Part of a small language model's weights: 114M parameters, 521M tokens.
Each number is 50 + 12 x the weight over its row's rms, rounded and kept within 0 to 99. Layers, rows and columns count from 0. The size before them is the row's rms in percent of the matrix's.

# up: layer 3 MLP up, 3072x768, rms 0.0579, rows 1411-1428, columns 384-575
# down: layer 3 MLP down (transposed), 3072x768, rms 0.0888, rows 1411-1428, columns 384-575
up1411 140:51 44 42 37 66 43 45 81 48 57 42 51 45 35 55 49 41 47 42 58 62 74 33 55 54 60 51 45 52 47 51 33 51 26 67 33 71 56 44 55 62 72 56 66 41 38 43 54 56 48 37 50 56 58 54 63 62 33 66 70 55 45 50 71 63 72 49 42 57 43 55 49 48 65 60 46 43 56 50 68 48 73 61 64 34 51 60 67 73 67 42 35 73 51 56 61 45 51 46 40 46 46 63 35 47 43 50 57 41 61 65 42 51 59 43 52 73 48 68 66 40 53 56 45 43 33 34 47 33 30 50 43 32 39 41 49 49 46 38 40 45 43 40 73 56 43 49 36 58 53 44 56 40 64 57 38 41 76 65 54 45 52 37 42 33 27 23 36 36 62 34 45 50 52 40 67 46 46 52 48 35 39 43 62 60 60 58 45 52 44 56 50
down1411 129:30 67 54 33 52 68 33 59 37 63 56 44 59 68 50 63 56 42 58 78 44 54 51 44 50 67 33 51 54 49 63 70 59 48 53 70 35 36 54 44 38 54 68 53 49 45 51 34 41 51 51 29 53 63 45 45 38 57 52 50 37 63 58 51 20 36 51 50 49 35 50 42 54 42 81 56 49 48 42 65 61 35 55 80 49 52 63 50 60 41 43 29 49 53 32 49 47 53 65 39 58 43 31 57 46 49 57 62 60 81 35 46 71 59 29 49 49 30 45 65 54 31 60 66 57 62 63 51 37 60 38 49 38 45 47 53 56 11 59 61 34 46 35 33 36 66 52 64 37 36 35 47 19 69 42 58 42 59 66 39 61 16 70 48 57 39 40 38 50 28 35 33 46 56 50 54 46 43 61 72 36 61 65 58 38 75 33 46 50 47 46 59
up1412 097:45 54 51 37 36 58 51 56 44 81 47 38 60 71 54 43 78 46 50 34 45 34 47 41 26 50 31 61 37 44 49 59 32 44 73 53 53 41 58 54 59 67 58 55 34 42 66 83 46 51 64 47 41 54 62 45 42 36 46 58 45 64 44 53 52 58 65 76 28 55 64 58 39 43 51 55 44 48 52 70 25 64 47 54 42 50 48 60 64 26 47 54 57 57 41 36 34 40 43 58 67 58 26 43 31 53 58 39 44 35 56 62 50 71 43 45 38 39 54 53 56 71 47 59 63 48 56 44 52 61 45 41 55 46 46 47 57 67 46 60 43 55 51 65 62 50 57 56 58 28 79 37 48 33 52 52 39 45 46 41 34 35 37 49 39 55 41 59 62 65 38 42 63 56 68 16 56 60 48 57 63 38 69 34 49 46 73 52 56 65 62 37
down1412 088:61 50 51 44 38 40 37 49 39 35 48 51 30 59 65 43 67 49 61 33 34 36 49 52 45 41 48 65 53 34 50 60 62 30 50 52 38 51 39 33 25 43 70 65 62 61 43 55 65 63 56 38 62 29 48 40 45 51 66 51 52 41 49 51 48 56 86 47 45 54 52 39 26 52 66 61 54 33 56 68 56 48 57 45 53 83 43 56 42 36 36 41 51 52 33 38 46 40 46 41 55 51 65 58 51 40 65 48 43 47 22 42 52 74 25 39 47 26 44 33 08 49 39 42 53 45 53 46 45 60 62 41 60 64 66 58 51 44 39 52 38 36 59 61 42 35 33 42 40 48 49 57 34 80 56 49 62 61 48 38 37 38 30 65 51 58 47 74 39 64 55 55 44 35 39 34 48 45 37 42 53 34 46 18 55 66 46 45 36 58 51 71
up1413 096:53 52 54 48 61 56 38 39 30 50 49 53 17 37 58 41 39 42 44 55 70 33 66 24 61 59 31 47 46 71 68 34 48 48 63 41 72 51 35 54 44 29 59 60 51 69 43 54 46 59 51 67 52 46 42 48 47 54 63 40 62 51 35 50 56 58 58 49 53 37 60 51 57 47 48 47 40 66 31 72 53 32 51 50 70 64 43 49 43 51 64 61 72 46 64 53 71 65 63 45 30 69 44 48 52 60 55 63 51 54 55 53 62 65 37 51 54 54 47 63 60 58 36 78 53 38 51 44 61 39 36 66 45 38 47 46 57 25 48 47 62 41 54 52 42 45 32 57 67 59 59 45 52 33 56 41 46 53 65 66 83 25 51 68 43 69 45 40 72 40 65 38 52 49 52 67 57 58 57 39 51 42 46 71 42 54 41 42 37 58 49 43
down1413 089:58 54 45 30 35 55 43 21 60 39 40 61 61 34 51 53 54 68 46 36 37 34 69 59 49 30 41 41 48 47 66 27 49 64 40 37 47 40 35 55 48 55 48 50 64 56 51 49 35 37 53 56 34 32 16 84 30 77 72 38 47 52 44 80 49 41 47 59 37 48 48 53 46 45 66 48 43 60 51 46 65 40 42 23 48 34 70 48 55 54 44 48 49 60 59 55 60 45 55 44 46 65 63 62 55 56 56 65 56 29 42 51 45 60 45 82 63 50 49 48 58 50 48 56 35 28 41 53 56 65 53 77 44 50 61 45 25 42 42 22 41 53 60 53 45 54 49 57 63 36 53 49 67 52 43 58 55 59 71 54 53 58 61 45 64 63 60 51 57 56 69 29 59 67 65 55 52 33 45 24 53 15 59 61 54 50 41 65 57 46 58 38
up1414 139:31 54 69 70 44 49 28 63 38 48 18 60 48 34 49 41 59 44 43 42 65 38 46 51 35 34 52 41 42 35 39 43 52 27 71 57 51 34 35 39 34 50 49 58 44 67 52 55 49 45 41 57 61 57 56 49 34 76 74 47 32 37 47 34 59 47 42 43 51 55 44 35 41 57 51 25 40 56 55 51 45 49 57 71 58 66 60 47 28 60 61 49 43 42 54 48 36 50 42 55 68 45 50 39 24 48 26 33 51 59 46 55 64 26 56 56 53 38 29 44 41 59 49 63 22 55 43 58 62 43 56 56 51 50 39 39 50 65 63 48 50 41 72 59 57 43 37 74 40 62 59 55 64 65 32 45 62 53 44 44 57 43 57 52 49 44 38 65 40 54 58 61 59 34 60 32 57 34 58 31 43 52 67 57 48 60 30 37 32 48 69 60
down1414 133:55 37 61 40 50 44 32 57 44 51 60 50 61 44 46 67 51 36 48 54 61 48 52 41 53 71 47 47 35 56 37 32 46 34 48 32 48 48 56 30 46 51 37 60 59 72 55 44 45 54 48 66 42 55 41 72 65 67 71 53 40 17 36 34 43 37 50 52 60 47 65 51 42 40 59 39 52 57 55 41 28 39 77 48 56 71 66 59 38 40 49 49 60 62 50 36 47 34 55 77 61 47 30 46 61 42 44 37 69 45 44 36 40 56 31 42 17 54 47 47 65 46 73 43 54 53 54 53 62 43 28 23 63 64 36 35 43 60 69 36 57 52 48 42 45 45 58 42 39 57 51 31 63 53 27 37 53 50 52 28 34 67 36 33 53 74 42 42 56 36 67 31 52 44 44 36 39 55 46 56 70 57 54 41 43 59 60 47 63 73 68 35
up1415 094:53 44 42 52 31 63 44 42 60 36 60 44 27 66 47 43 50 59 65 43 63 56 52 55 52 63 64 61 54 52 71 45 61 50 52 59 62 49 76 62 23 51 58 59 65 49 63 58 44 51 46 58 44 56 46 42 17 48 45 62 72 34 45 51 60 54 62 67 44 58 43 28 78 74 63 50 22 71 60 36 36 53 57 50 54 49 63 65 51 55 54 65 52 42 26 47 54 56 60 50 52 66 64 56 39 52 45 68 29 41 57 43 49 63 48 11 60 64 56 44 34 49 48 42 28 40 57 36 55 44 50 43 60 34 81 59 51 44 56 66 55 41 34 46 61 37 38 55 55 57 40 68 63 66 68 53 46 54 44 31 48 47 56 43 39 35 75 52 65 63 50 59 41 43 44 70 53 36 59 34 51 44 45 51 43 41 34 51 33 57 41 62
down1415 098:32 49 38 27 40 49 51 44 47 37 49 50 69 43 62 64 49 64 72 61 17 57 35 38 61 65 51 62 49 43 50 56 70 42 45 65 48 55 45 61 53 38 43 65 44 59 56 68 55 39 56 70 43 58 23 56 66 49 44 62 55 48 78 52 36 43 46 39 49 47 29 46 40 55 45 37 55 72 53 27 51 71 58 43 42 51 51 58 58 70 71 52 49 43 19 47 56 56 60 50 46 63 62 58 58 69 32 63 44 59 35 39 77 51 48 49 53 48 51 44 51 49 71 52 28 53 42 50 46 60 56 65 59 30 53 53 53 26 67 50 36 52 44 59 47 48 42 41 71 60 54 62 68 44 52 61 61 64 64 69 43 75 41 71 54 60 35 65 49 23 37 59 44 37 51 49 41 68 56 50 39 38 57 52 53 44 51 26 52 29 63 44
up1416 107:28 63 67 51 52 65 47 38 57 55 55 26 29 33 49 49 41 29 64 49 12 33 32 51 72 61 49 57 47 45 52 39 41 29 41 61 56 33 59 60 28 73 77 46 56 55 50 36 45 47 52 52 48 39 56 51 52 58 35 36 47 38 56 44 60 33 36 59 31 49 57 34 59 54 65 47 44 51 37 50 66 50 76 18 55 55 65 57 53 43 68 62 34 39 39 76 49 49 47 53 36 51 37 52 51 38 50 66 58 51 46 46 44 62 41 38 50 55 51 55 40 41 47 44 68 53 57 54 60 27 47 51 46 41 44 60 56 41 57 51 48 47 46 44 52 45 60 66 48 61 72 27 77 40 39 78 30 65 57 38 54 63 48 64 30 41 41 57 41 47 55 39 34 71 35 54 20 60 47 39 58 49 52 64 26 41 56 48 41 65 46 48
down1416 101:28 56 26 56 68 29 41 34 62 41 54 34 51 43 57 51 55 47 35 21 37 57 62 64 50 50 55 34 47 47 62 33 72 48 59 47 48 72 42 61 48 54 69 46 38 55 56 50 39 56 42 69 47 73 55 54 46 55 51 38 59 39 77 56 46 43 29 48 51 35 39 44 46 55 66 52 44 62 39 46 51 34 52 48 41 45 59 51 59 48 44 59 54 51 43 86 61 50 58 50 50 64 42 33 37 61 58 53 54 84 38 45 36 54 35 38 56 36 49 60 67 45 40 48 47 59 51 44 56 38 64 54 41 36 51 44 72 64 63 16 44 68 57 44 32 52 54 44 53 51 32 44 56 34 27 60 52 58 66 47 56 41 64 59 45 49 38 50 36 54 35 54 50 54 36 37 34 45 56 41 49 50 67 44 53 62 50 49 25 54 51 41
up1417 098:43 53 56 44 35 62 56 54 44 51 44 67 52 46 42 41 59 33 60 69 43 42 49 49 36 51 41 72 31 34 49 77 48 22 41 44 67 40 56 40 58 42 74 29 36 35 40 68 46 40 56 35 67 41 36 49 62 34 49 26 29 53 54 50 65 43 61 49 48 64 53 46 40 50 45 40 52 60 45 62 53 46 45 35 35 55 37 37 28 59 40 43 64 55 33 37 33 41 47 55 37 58 42 30 35 35 52 54 64 59 43 20 31 25 61 38 69 67 33 51 38 79 43 59 79 41 40 44 32 48 56 63 45 43 46 44 66 40 43 45 43 38 59 42 45 45 55 62 25 49 55 46 41 54 68 38 53 58 47 46 64 51 48 44 65 32 62 38 52 47 73 48 45 52 28 48 42 63 38 60 45 39 59 37 51 41 38 37 38 61 48 32
down1417 093:42 47 50 58 44 57 52 39 47 52 81 53 41 51 44 55 43 51 54 55 53 59 51 50 68 58 37 51 20 48 26 37 45 60 37 38 46 59 46 51 37 67 59 42 54 39 56 64 67 52 26 42 24 64 50 47 48 11 56 46 46 39 40 76 52 42 47 36 50 27 45 58 36 48 54 63 41 41 49 51 61 50 36 64 60 59 55 37 66 82 45 42 47 54 55 43 60 51 62 44 48 53 63 70 61 37 50 54 64 56 50 47 51 62 62 37 49 58 44 53 59 60 45 47 36 67 39 51 67 35 55 44 63 56 37 50 46 72 57 44 40 55 54 39 59 49 73 46 57 64 46 54 50 35 76 71 41 41 43 68 36 34 50 67 45 80 43 41 27 30 64 57 52 51 33 36 43 53 41 55 64 63 63 57 40 29 50 54 41 53 60 52
up1418 108:50 60 86 54 37 78 40 67 35 28 63 49 34 39 38 53 22 53 36 71 49 50 50 49 57 58 42 53 46 57 39 58 53 58 48 36 54 62 41 52 73 50 45 55 58 41 44 35 75 53 73 34 35 59 53 54 33 39 64 33 76 46 36 46 16 50 54 48 69 55 56 42 38 27 53 41 57 69 66 63 45 50 34 60 68 47 76 39 59 50 69 62 51 46 57 36 43 55 44 57 48 48 41 63 42 41 52 56 45 27 68 54 44 49 54 36 45 53 45 62 54 71 59 59 63 54 53 30 59 61 46 58 46 35 47 61 55 84 30 49 71 40 30 52 59 45 45 59 54 72 65 55 35 55 47 46 28 53 31 44 46 55 43 62 50 46 67 44 46 58 51 42 47 35 58 29 46 42 64 37 55 41 66 21 52 65 42 58 47 49 25 58
down1418 092:67 56 54 53 54 34 51 45 44 27 75 50 58 46 81 53 53 43 39 65 40 53 48 61 50 59 52 38 49 29 53 28 53 38 52 54 55 42 57 62 39 42 52 54 53 53 42 52 53 44 64 54 43 55 50 66 57 58 35 68 38 54 59 69 35 63 67 51 33 60 55 59 47 39 45 65 35 48 52 70 51 34 58 50 29 52 41 58 38 28 65 52 51 47 50 40 36 58 39 55 68 51 48 38 71 67 43 35 73 49 49 67 50 53 54 40 39 61 44 69 52 48 43 44 42 42 58 60 56 54 55 31 70 35 44 31 29 59 52 55 52 48 56 56 44 66 53 32 66 34 68 52 52 67 60 47 47 40 56 46 37 63 54 53 44 38 68 65 49 57 48 48 36 34 55 38 61 39 67 32 79 47 55 50 47 40 43 59 54 35 54 38
up1419 087:48 48 40 59 41 33 43 60 78 54 50 28 39 58 33 39 57 43 33 76 46 83 47 73 55 75 60 54 45 46 22 65 43 55 59 60 65 35 44 46 30 32 49 61 43 55 60 52 43 44 34 50 41 45 44 44 49 39 50 27 66 64 55 56 58 40 43 54 39 86 58 52 39 73 39 19 57 71 58 54 62 37 42 21 41 51 73 54 47 56 47 45 41 41 58 75 28 49 19 65 45 38 39 70 60 39 44 63 48 33 59 44 33 62 33 57 60 50 52 41 55 35 55 30 45 56 29 57 45 66 64 44 51 62 56 50 58 41 43 58 23 47 50 56 33 46 50 52 38 44 53 37 56 52 71 53 35 38 43 55 46 50 38 49 45 61 59 35 42 52 61 35 51 32 58 30 50 69 49 47 60 43 30 63 52 53 50 52 47 25 43 44
down1419 111:42 49 56 70 49 72 32 40 65 34 27 59 50 37 42 41 59 69 48 76 42 63 64 42 55 71 57 27 59 49 21 48 42 41 36 63 49 50 48 44 39 43 47 63 45 51 47 58 55 55 39 59 54 55 42 54 60 64 34 65 43 44 51 48 49 46 42 48 42 73 57 51 64 41 52 30 65 51 75 50 43 45 31 46 40 45 54 35 54 50 39 42 68 64 52 71 35 54 46 71 44 29 53 70 42 28 44 52 45 57 35 48 60 35 42 47 65 61 69 43 43 62 68 34 45 27 29 53 35 39 69 34 49 64 62 52 54 49 61 62 42 45 66 33 38 52 53 65 51 63 57 47 38 59 40 57 50 62 34 55 68 62 54 69 50 44 46 54 45 28 31 54 46 28 28 37 36 55 56 55 38 67 47 49 60 52 55 32 67 38 53 47
up1420 104:59 55 45 57 57 70 58 62 36 33 50 57 17 56 35 44 40 40 40 34 41 59 56 46 37 65 61 65 58 40 44 38 42 35 41 71 48 52 57 70 59 74 56 45 33 61 56 29 42 46 32 50 59 48 40 20 38 63 58 60 42 53 41 52 67 46 45 64 45 35 34 66 58 53 60 34 62 56 46 49 37 47 51 45 18 50 43 30 56 46 30 25 45 45 49 37 40 48 63 50 55 29 64 57 48 36 57 35 52 47 61 46 44 61 64 48 55 54 63 61 54 28 56 52 29 58 56 60 50 54 57 60 47 59 53 49 54 42 52 34 40 48 63 45 56 47 48 52 51 60 38 44 58 37 41 28 70 62 28 52 44 41 35 40 63 51 35 46 48 38 44 18 73 42 60 54 57 53 63 72 38 48 37 39 63 54 41 36 58 33 51 53
down1420 107:45 67 55 55 51 38 58 41 44 77 54 56 35 57 55 27 47 49 61 30 61 55 44 37 28 47 37 47 45 41 49 37 57 50 68 59 45 45 68 53 43 66 53 36 56 70 29 50 27 33 36 57 40 63 43 45 44 68 49 30 56 42 46 51 38 43 49 48 84 42 44 55 43 53 40 32 51 49 19 40 50 68 33 39 39 42 34 47 32 42 67 61 60 77 79 53 62 59 41 54 68 28 80 48 58 52 45 86 49 66 52 34 44 42 32 35 38 43 63 57 70 47 52 39 61 37 46 43 71 46 57 40 59 69 36 47 17 46 35 77 64 56 45 49 40 69 44 39 41 59 45 42 62 48 76 41 62 62 43 53 53 47 44 42 60 59 52 57 60 76 59 51 65 50 59 49 54 46 40 46 47 34 35 30 61 36 48 40 49 47 41 49
up1421 099:34 59 52 64 52 44 45 43 74 52 57 64 61 38 42 32 61 57 49 31 50 61 48 44 67 51 61 72 50 52 48 44 52 37 69 59 87 44 49 52 50 47 61 59 42 60 35 33 69 34 60 69 49 59 40 37 61 35 52 48 37 59 61 42 40 61 31 48 42 64 77 60 43 56 64 66 56 49 68 52 38 42 37 32 55 70 55 57 38 44 48 28 50 53 46 65 41 35 64 73 37 64 25 48 48 49 59 57 58 56 33 58 39 72 54 58 63 58 47 58 54 42 69 52 29 55 55 59 70 51 66 56 55 67 53 52 39 29 44 60 57 52 27 47 38 75 65 62 49 61 30 70 68 25 69 47 50 73 59 54 52 59 46 18 49 24 46 59 50 52 65 35 54 34 39 36 60 41 70 41 71 64 44 45 34 51 38 36 48 52 47 38
down1421 099:44 31 51 55 33 76 53 76 47 52 49 49 51 70 45 57 56 64 31 50 54 48 48 33 63 45 64 53 64 20 59 63 42 46 27 35 52 63 39 56 53 57 54 46 48 58 30 53 71 48 35 42 71 50 22 61 53 50 71 47 27 46 43 53 53 57 55 57 40 50 33 69 50 69 52 73 57 42 52 47 57 65 44 50 60 56 48 51 45 50 43 51 50 46 41 67 57 24 52 37 49 58 44 59 49 30 45 33 55 26 22 60 80 41 54 52 69 76 64 29 67 58 68 53 56 49 65 59 41 70 41 46 41 62 57 51 71 50 40 56 40 41 47 29 50 69 54 66 50 47 52 58 56 63 43 50 39 67 59 69 68 46 47 57 64 39 52 35 37 47 23 63 20 51 41 62 60 37 46 41 45 48 38 56 39 53 66 71 55 42 33 62
up1422 100:33 49 52 33 51 48 41 58 58 33 25 49 50 22 50 58 46 51 39 54 58 73 48 27 52 55 63 49 55 59 40 58 65 44 53 52 28 32 48 40 56 48 60 55 49 68 69 50 48 55 39 37 52 25 41 51 72 63 58 70 56 45 51 67 54 57 57 51 66 46 53 36 54 33 47 38 48 52 65 39 37 58 63 37 67 64 45 64 27 48 57 73 36 47 68 56 27 66 18 50 46 71 51 53 49 45 45 56 29 45 38 51 59 42 47 56 43 49 50 52 45 48 66 44 57 71 49 59 35 67 76 54 50 72 67 56 66 57 65 53 44 54 77 51 63 69 37 44 43 48 42 47 43 51 50 64 67 45 38 33 46 35 42 40 50 56 17 50 69 41 83 45 50 58 54 46 43 51 51 56 42 56 40 66 46 36 41 42 31 41 50 54
down1422 101:50 66 43 42 52 59 60 55 65 46 60 50 39 27 52 80 39 76 54 59 48 38 55 59 53 51 51 41 61 37 52 71 47 56 36 39 62 58 54 27 53 42 52 47 41 45 55 59 45 45 43 32 68 51 41 52 63 66 53 42 74 64 49 40 49 38 63 52 40 70 59 48 59 67 45 62 33 56 38 46 56 43 31 37 49 52 27 53 35 43 30 43 56 70 43 31 36 73 72 33 44 65 49 57 68 59 43 57 38 75 55 63 49 61 52 42 40 61 38 46 43 37 61 47 47 36 46 48 32 54 36 52 40 41 45 47 59 53 43 72 61 67 56 41 64 64 46 56 47 45 63 38 32 34 36 75 53 44 49 55 53 59 56 48 58 51 64 32 49 55 68 60 42 57 45 48 35 62 45 72 34 40 55 37 55 60 50 59 39 44 51 66
up1423 110:52 60 47 55 62 55 61 62 47 46 65 55 42 49 49 55 67 57 57 20 54 51 26 33 46 39 54 55 28 52 50 54 56 54 63 23 23 44 51 62 53 62 51 54 40 39 24 39 43 41 58 23 80 28 64 75 54 68 44 40 52 73 52 46 40 52 48 46 63 51 42 38 59 61 39 46 50 57 47 38 44 49 75 48 59 48 54 41 38 41 34 49 66 60 61 61 53 51 36 30 67 48 58 63 43 43 67 66 44 55 48 69 63 36 33 52 57 71 49 45 35 56 74 42 55 54 61 47 80 39 58 38 45 39 61 70 60 76 61 75 61 56 45 45 62 28 40 64 48 49 38 39 56 38 53 36 69 62 68 50 64 48 41 56 61 48 37 57 64 58 54 53 33 42 54 51 45 34 47 64 39 42 35 37 45 42 62 65 67 44 66 84
down1423 119:46 36 58 55 68 56 61 59 48 53 60 62 65 53 45 66 46 51 45 22 62 34 52 69 68 53 26 29 50 61 44 42 46 51 62 43 34 54 37 53 31 82 35 63 61 33 49 47 61 48 59 73 79 45 51 65 43 61 44 63 46 33 68 38 38 47 38 51 51 42 48 47 55 40 41 73 58 55 51 66 45 53 55 60 60 64 34 64 39 45 31 54 47 56 49 48 57 54 33 29 45 53 60 59 45 73 58 53 77 29 51 77 63 39 50 28 52 49 41 62 57 46 53 61 46 57 42 20 64 77 16 56 58 55 55 58 50 42 46 39 62 63 34 59 67 57 61 51 43 48 48 32 52 38 43 51 48 54 64 30 52 58 67 60 57 45 55 49 73 52 38 44 40 66 42 62 65 49 50 51 48 59 60 49 41 52 47 42 74 32 60 49
up1424 119:60 52 52 63 39 37 37 40 56 33 50 46 43 60 70 44 36 44 43 43 74 60 49 47 48 49 39 67 48 49 47 41 33 44 49 47 54 42 50 33 45 47 47 46 52 40 48 50 46 63 37 45 43 72 68 29 36 61 45 46 69 59 46 68 47 32 62 58 31 26 47 46 54 38 45 46 80 71 50 46 49 32 41 75 60 46 46 57 47 56 58 49 38 49 71 68 53 46 27 59 56 54 34 55 61 49 38 41 42 54 77 38 37 57 43 68 46 37 47 50 54 43 49 69 56 37 57 51 44 32 46 44 48 72 74 53 58 27 47 27 52 59 52 41 44 60 53 60 51 59 51 47 56 47 50 45 27 68 54 37 59 45 58 45 72 22 66 43 55 53 62 52 41 44 49 44 57 50 44 54 54 21 54 49 45 51 24 43 53 60 46 50
down1424 112:70 49 60 48 52 46 37 61 54 38 54 55 87 23 47 52 49 53 64 40 56 55 26 47 55 72 41 48 62 39 33 66 31 49 69 39 57 55 37 39 36 49 35 42 43 31 58 53 53 36 38 48 53 55 54 40 43 50 43 53 51 66 42 79 41 35 49 58 47 42 54 26 33 59 58 51 58 52 50 56 44 42 52 53 51 23 67 56 78 46 35 53 49 44 75 67 68 36 27 38 55 61 39 18 39 49 41 58 19 74 55 54 42 63 53 52 69 40 60 57 44 42 19 56 35 37 44 63 59 31 52 54 69 63 52 46 44 43 37 47 60 50 25 58 45 52 54 44 51 49 41 49 55 41 41 70 35 63 43 44 44 59 57 57 27 54 40 63 71 44 37 52 56 58 55 44 44 37 43 44 63 60 58 42 43 64 45 53 44 49 72 41
up1425 103:45 64 35 48 64 39 51 56 55 42 54 51 50 62 42 74 49 30 57 66 66 46 55 29 46 51 46 50 48 40 54 55 30 58 37 51 35 50 57 66 56 52 52 34 48 31 49 27 51 41 69 39 49 45 51 51 66 71 43 41 52 30 58 76 50 64 55 69 52 36 52 62 57 42 58 56 49 48 46 48 54 53 60 32 47 44 70 43 34 44 47 37 45 50 52 39 52 25 66 44 33 91 22 33 50 52 61 44 47 59 43 67 49 47 64 47 35 52 42 38 45 66 33 49 54 46 47 73 50 39 47 41 56 13 49 64 54 63 49 48 74 44 48 27 55 39 62 47 35 58 61 42 60 66 50 41 41 60 67 61 32 65 60 47 61 65 32 49 37 42 62 52 47 63 49 43 40 43 66 39 48 44 58 48 44 51 32 69 54 53 49 35
down1425 106:59 46 52 69 68 41 44 53 37 45 50 28 29 61 30 75 57 39 66 49 60 84 49 36 68 59 46 57 67 57 48 52 56 36 53 69 55 64 47 45 43 44 47 77 66 55 48 46 55 52 68 60 58 39 57 53 51 59 56 44 49 60 44 52 44 43 61 41 61 31 41 36 41 65 49 51 32 51 38 42 67 69 56 42 58 51 32 62 54 33 48 42 51 50 47 53 44 58 29 62 79 23 28 57 39 50 52 74 40 45 50 48 52 45 68 83 39 66 71 55 58 47 49 60 25 41 60 75 49 47 77 50 58 50 39 59 55 50 46 58 53 46 57 44 56 56 44 68 61 46 39 40 48 33 46 56 64 40 37 38 56 52 68 57 69 56 66 56 40 34 23 53 45 32 50 49 26 57 53 64 46 46 55 24 60 50 53 57 53 53 51 45
up1426 113:37 45 52 52 58 47 59 52 52 19 53 54 58 43 65 78 46 46 23 52 60 35 65 69 27 43 29 55 69 73 37 51 48 54 67 47 42 53 62 36 37 40 51 46 77 42 57 52 46 56 70 51 39 63 47 48 45 29 49 65 75 62 53 55 41 38 29 60 51 41 49 63 43 54 52 58 41 46 68 70 43 53 58 33 34 58 60 42 48 54 40 55 70 54 57 78 39 78 53 63 49 56 59 31 33 65 40 62 49 73 43 56 39 39 61 51 52 55 66 58 41 46 54 61 70 38 80 36 60 33 46 51 25 52 63 65 61 54 56 65 30 42 57 54 55 48 25 69 45 30 40 50 36 50 40 41 36 50 70 49 70 48 45 54 59 44 51 58 21 41 39 39 77 35 53 63 53 44 57 41 43 48 51 68 52 49 52 35 31 47 55 46
down1426 123:40 57 61 63 55 46 48 43 45 37 48 61 58 72 44 55 37 74 58 48 36 37 57 38 45 67 23 67 39 52 58 36 53 40 42 75 52 63 37 56 37 60 28 52 53 43 58 45 53 41 48 57 36 64 56 48 55 62 51 51 47 38 56 50 27 47 60 40 54 68 40 46 47 30 35 43 41 46 56 52 47 28 60 64 60 35 51 40 52 66 52 44 47 56 41 48 49 48 46 62 42 55 43 48 48 25 57 56 47 60 55 45 43 51 46 66 41 76 65 59 58 58 48 60 49 30 37 61 40 58 57 34 54 50 46 48 72 23 62 48 37 47 51 45 63 62 61 37 55 42 51 75 33 33 38 76 45 54 55 59 75 43 43 62 31 55 56 42 39 24 37 68 56 52 44 47 67 14 66 47 55 52 54 40 46 53 48 59 55 69 52 58
up1427 100:55 42 42 44 26 72 75 43 70 56 59 56 46 59 54 69 57 61 26 39 35 55 60 56 60 62 48 38 69 61 40 46 68 38 50 48 40 20 57 56 56 30 65 74 49 40 51 51 52 32 21 55 54 51 51 45 46 52 45 33 54 52 56 45 79 53 39 48 62 31 56 60 38 33 43 39 54 23 71 44 42 56 63 55 39 33 59 61 33 65 51 32 54 41 43 45 56 58 46 49 60 68 64 38 48 54 61 22 65 37 55 43 38 59 47 41 44 56 47 41 43 40 68 41 43 40 44 53 59 46 55 46 41 60 31 64 54 60 48 73 47 37 37 55 47 58 43 54 40 52 37 64 50 30 26 77 49 54 46 43 70 59 29 59 47 45 49 44 43 47 48 42 72 71 59 56 37 85 58 31 63 62 44 69 52 53 49 55 50 29 52 50
down1427 106:70 24 44 49 36 33 56 52 41 25 49 50 52 64 40 45 59 14 50 43 51 35 46 42 32 50 47 51 37 67 62 68 45 41 41 26 56 36 20 59 36 48 48 36 45 55 48 90 46 51 42 53 59 48 44 34 47 66 71 20 52 37 43 57 54 51 41 38 53 68 42 60 60 70 55 47 74 41 47 38 58 52 28 31 46 42 39 46 35 56 29 47 28 52 40 55 65 35 45 43 58 59 74 51 42 56 09 65 51 66 53 63 49 54 68 43 52 57 38 58 78 35 45 51 65 45 46 54 40 40 61 46 55 34 68 48 61 58 55 52 52 41 42 50 57 29 50 39 48 46 46 56 50 23 46 60 52 55 55 43 59 44 46 43 61 66 47 64 53 30 51 53 52 49 52 48 47 53 62 74 75 43 55 59 50 49 33 36 42 58 44 50
up1428 062:47 31 41 56 36 67 74 39 40 48 41 65 77 59 53 63 49 24 69 35 36 62 46 66 47 48 54 42 44 52 59 45 50 65 56 67 65 42 42 69 55 57 68 26 55 32 74 41 39 57 50 48 48 45 32 38 47 57 61 59 52 48 59 56 59 51 43 46 31 50 63 42 55 45 59 56 44 46 44 61 43 48 53 51 54 49 43 46 57 68 28 58 49 56 57 56 51 63 36 61 56 34 58 53 60 54 46 63 46 39 52 46 42 54 29 61 16 60 41 58 48 60 54 56 68 39 39 63 36 50 41 46 55 61 71 36 46 33 68 50 50 63 85 29 42 64 20 28 48 54 55 48 46 52 56 40 41 39 55 58 59 21 52 62 46 38 45 53 39 40 37 50 63 47 53 70 38 46 54 59 59 48 49 52 55 40 54 61 46 68 41 54
down1428 059:57 51 49 47 57 54 44 62 44 44 57 60 69 51 60 69 54 46 35 65 48 58 64 54 60 68 64 43 37 60 57 55 20 50 58 49 57 51 49 56 57 57 75 64 53 40 46 56 66 45 51 39 50 44 61 56 49 56 49 63 66 29 62 50 45 63 46 46 55 68 47 49 38 43 63 42 19 47 61 71 51 46 37 51 36 58 42 37 38 49 61 52 64 45 51 52 59 24 43 65 53 51 36 56 40 59 55 43 53 51 38 31 59 53 58 60 38 54 50 49 46 56 48 69 45 60 61 28 70 80 70 46 44 33 33 61 53 41 56 29 57 61 77 88 30 50 45 64 53 52 67 58 46 45 51 44 71 55 42 83 42 55 58 60 63 61 35 47 43 64 61 63 60 55 69 50 50 57 54 49 44 44 49 56 41 55 70 50 75 65 60 45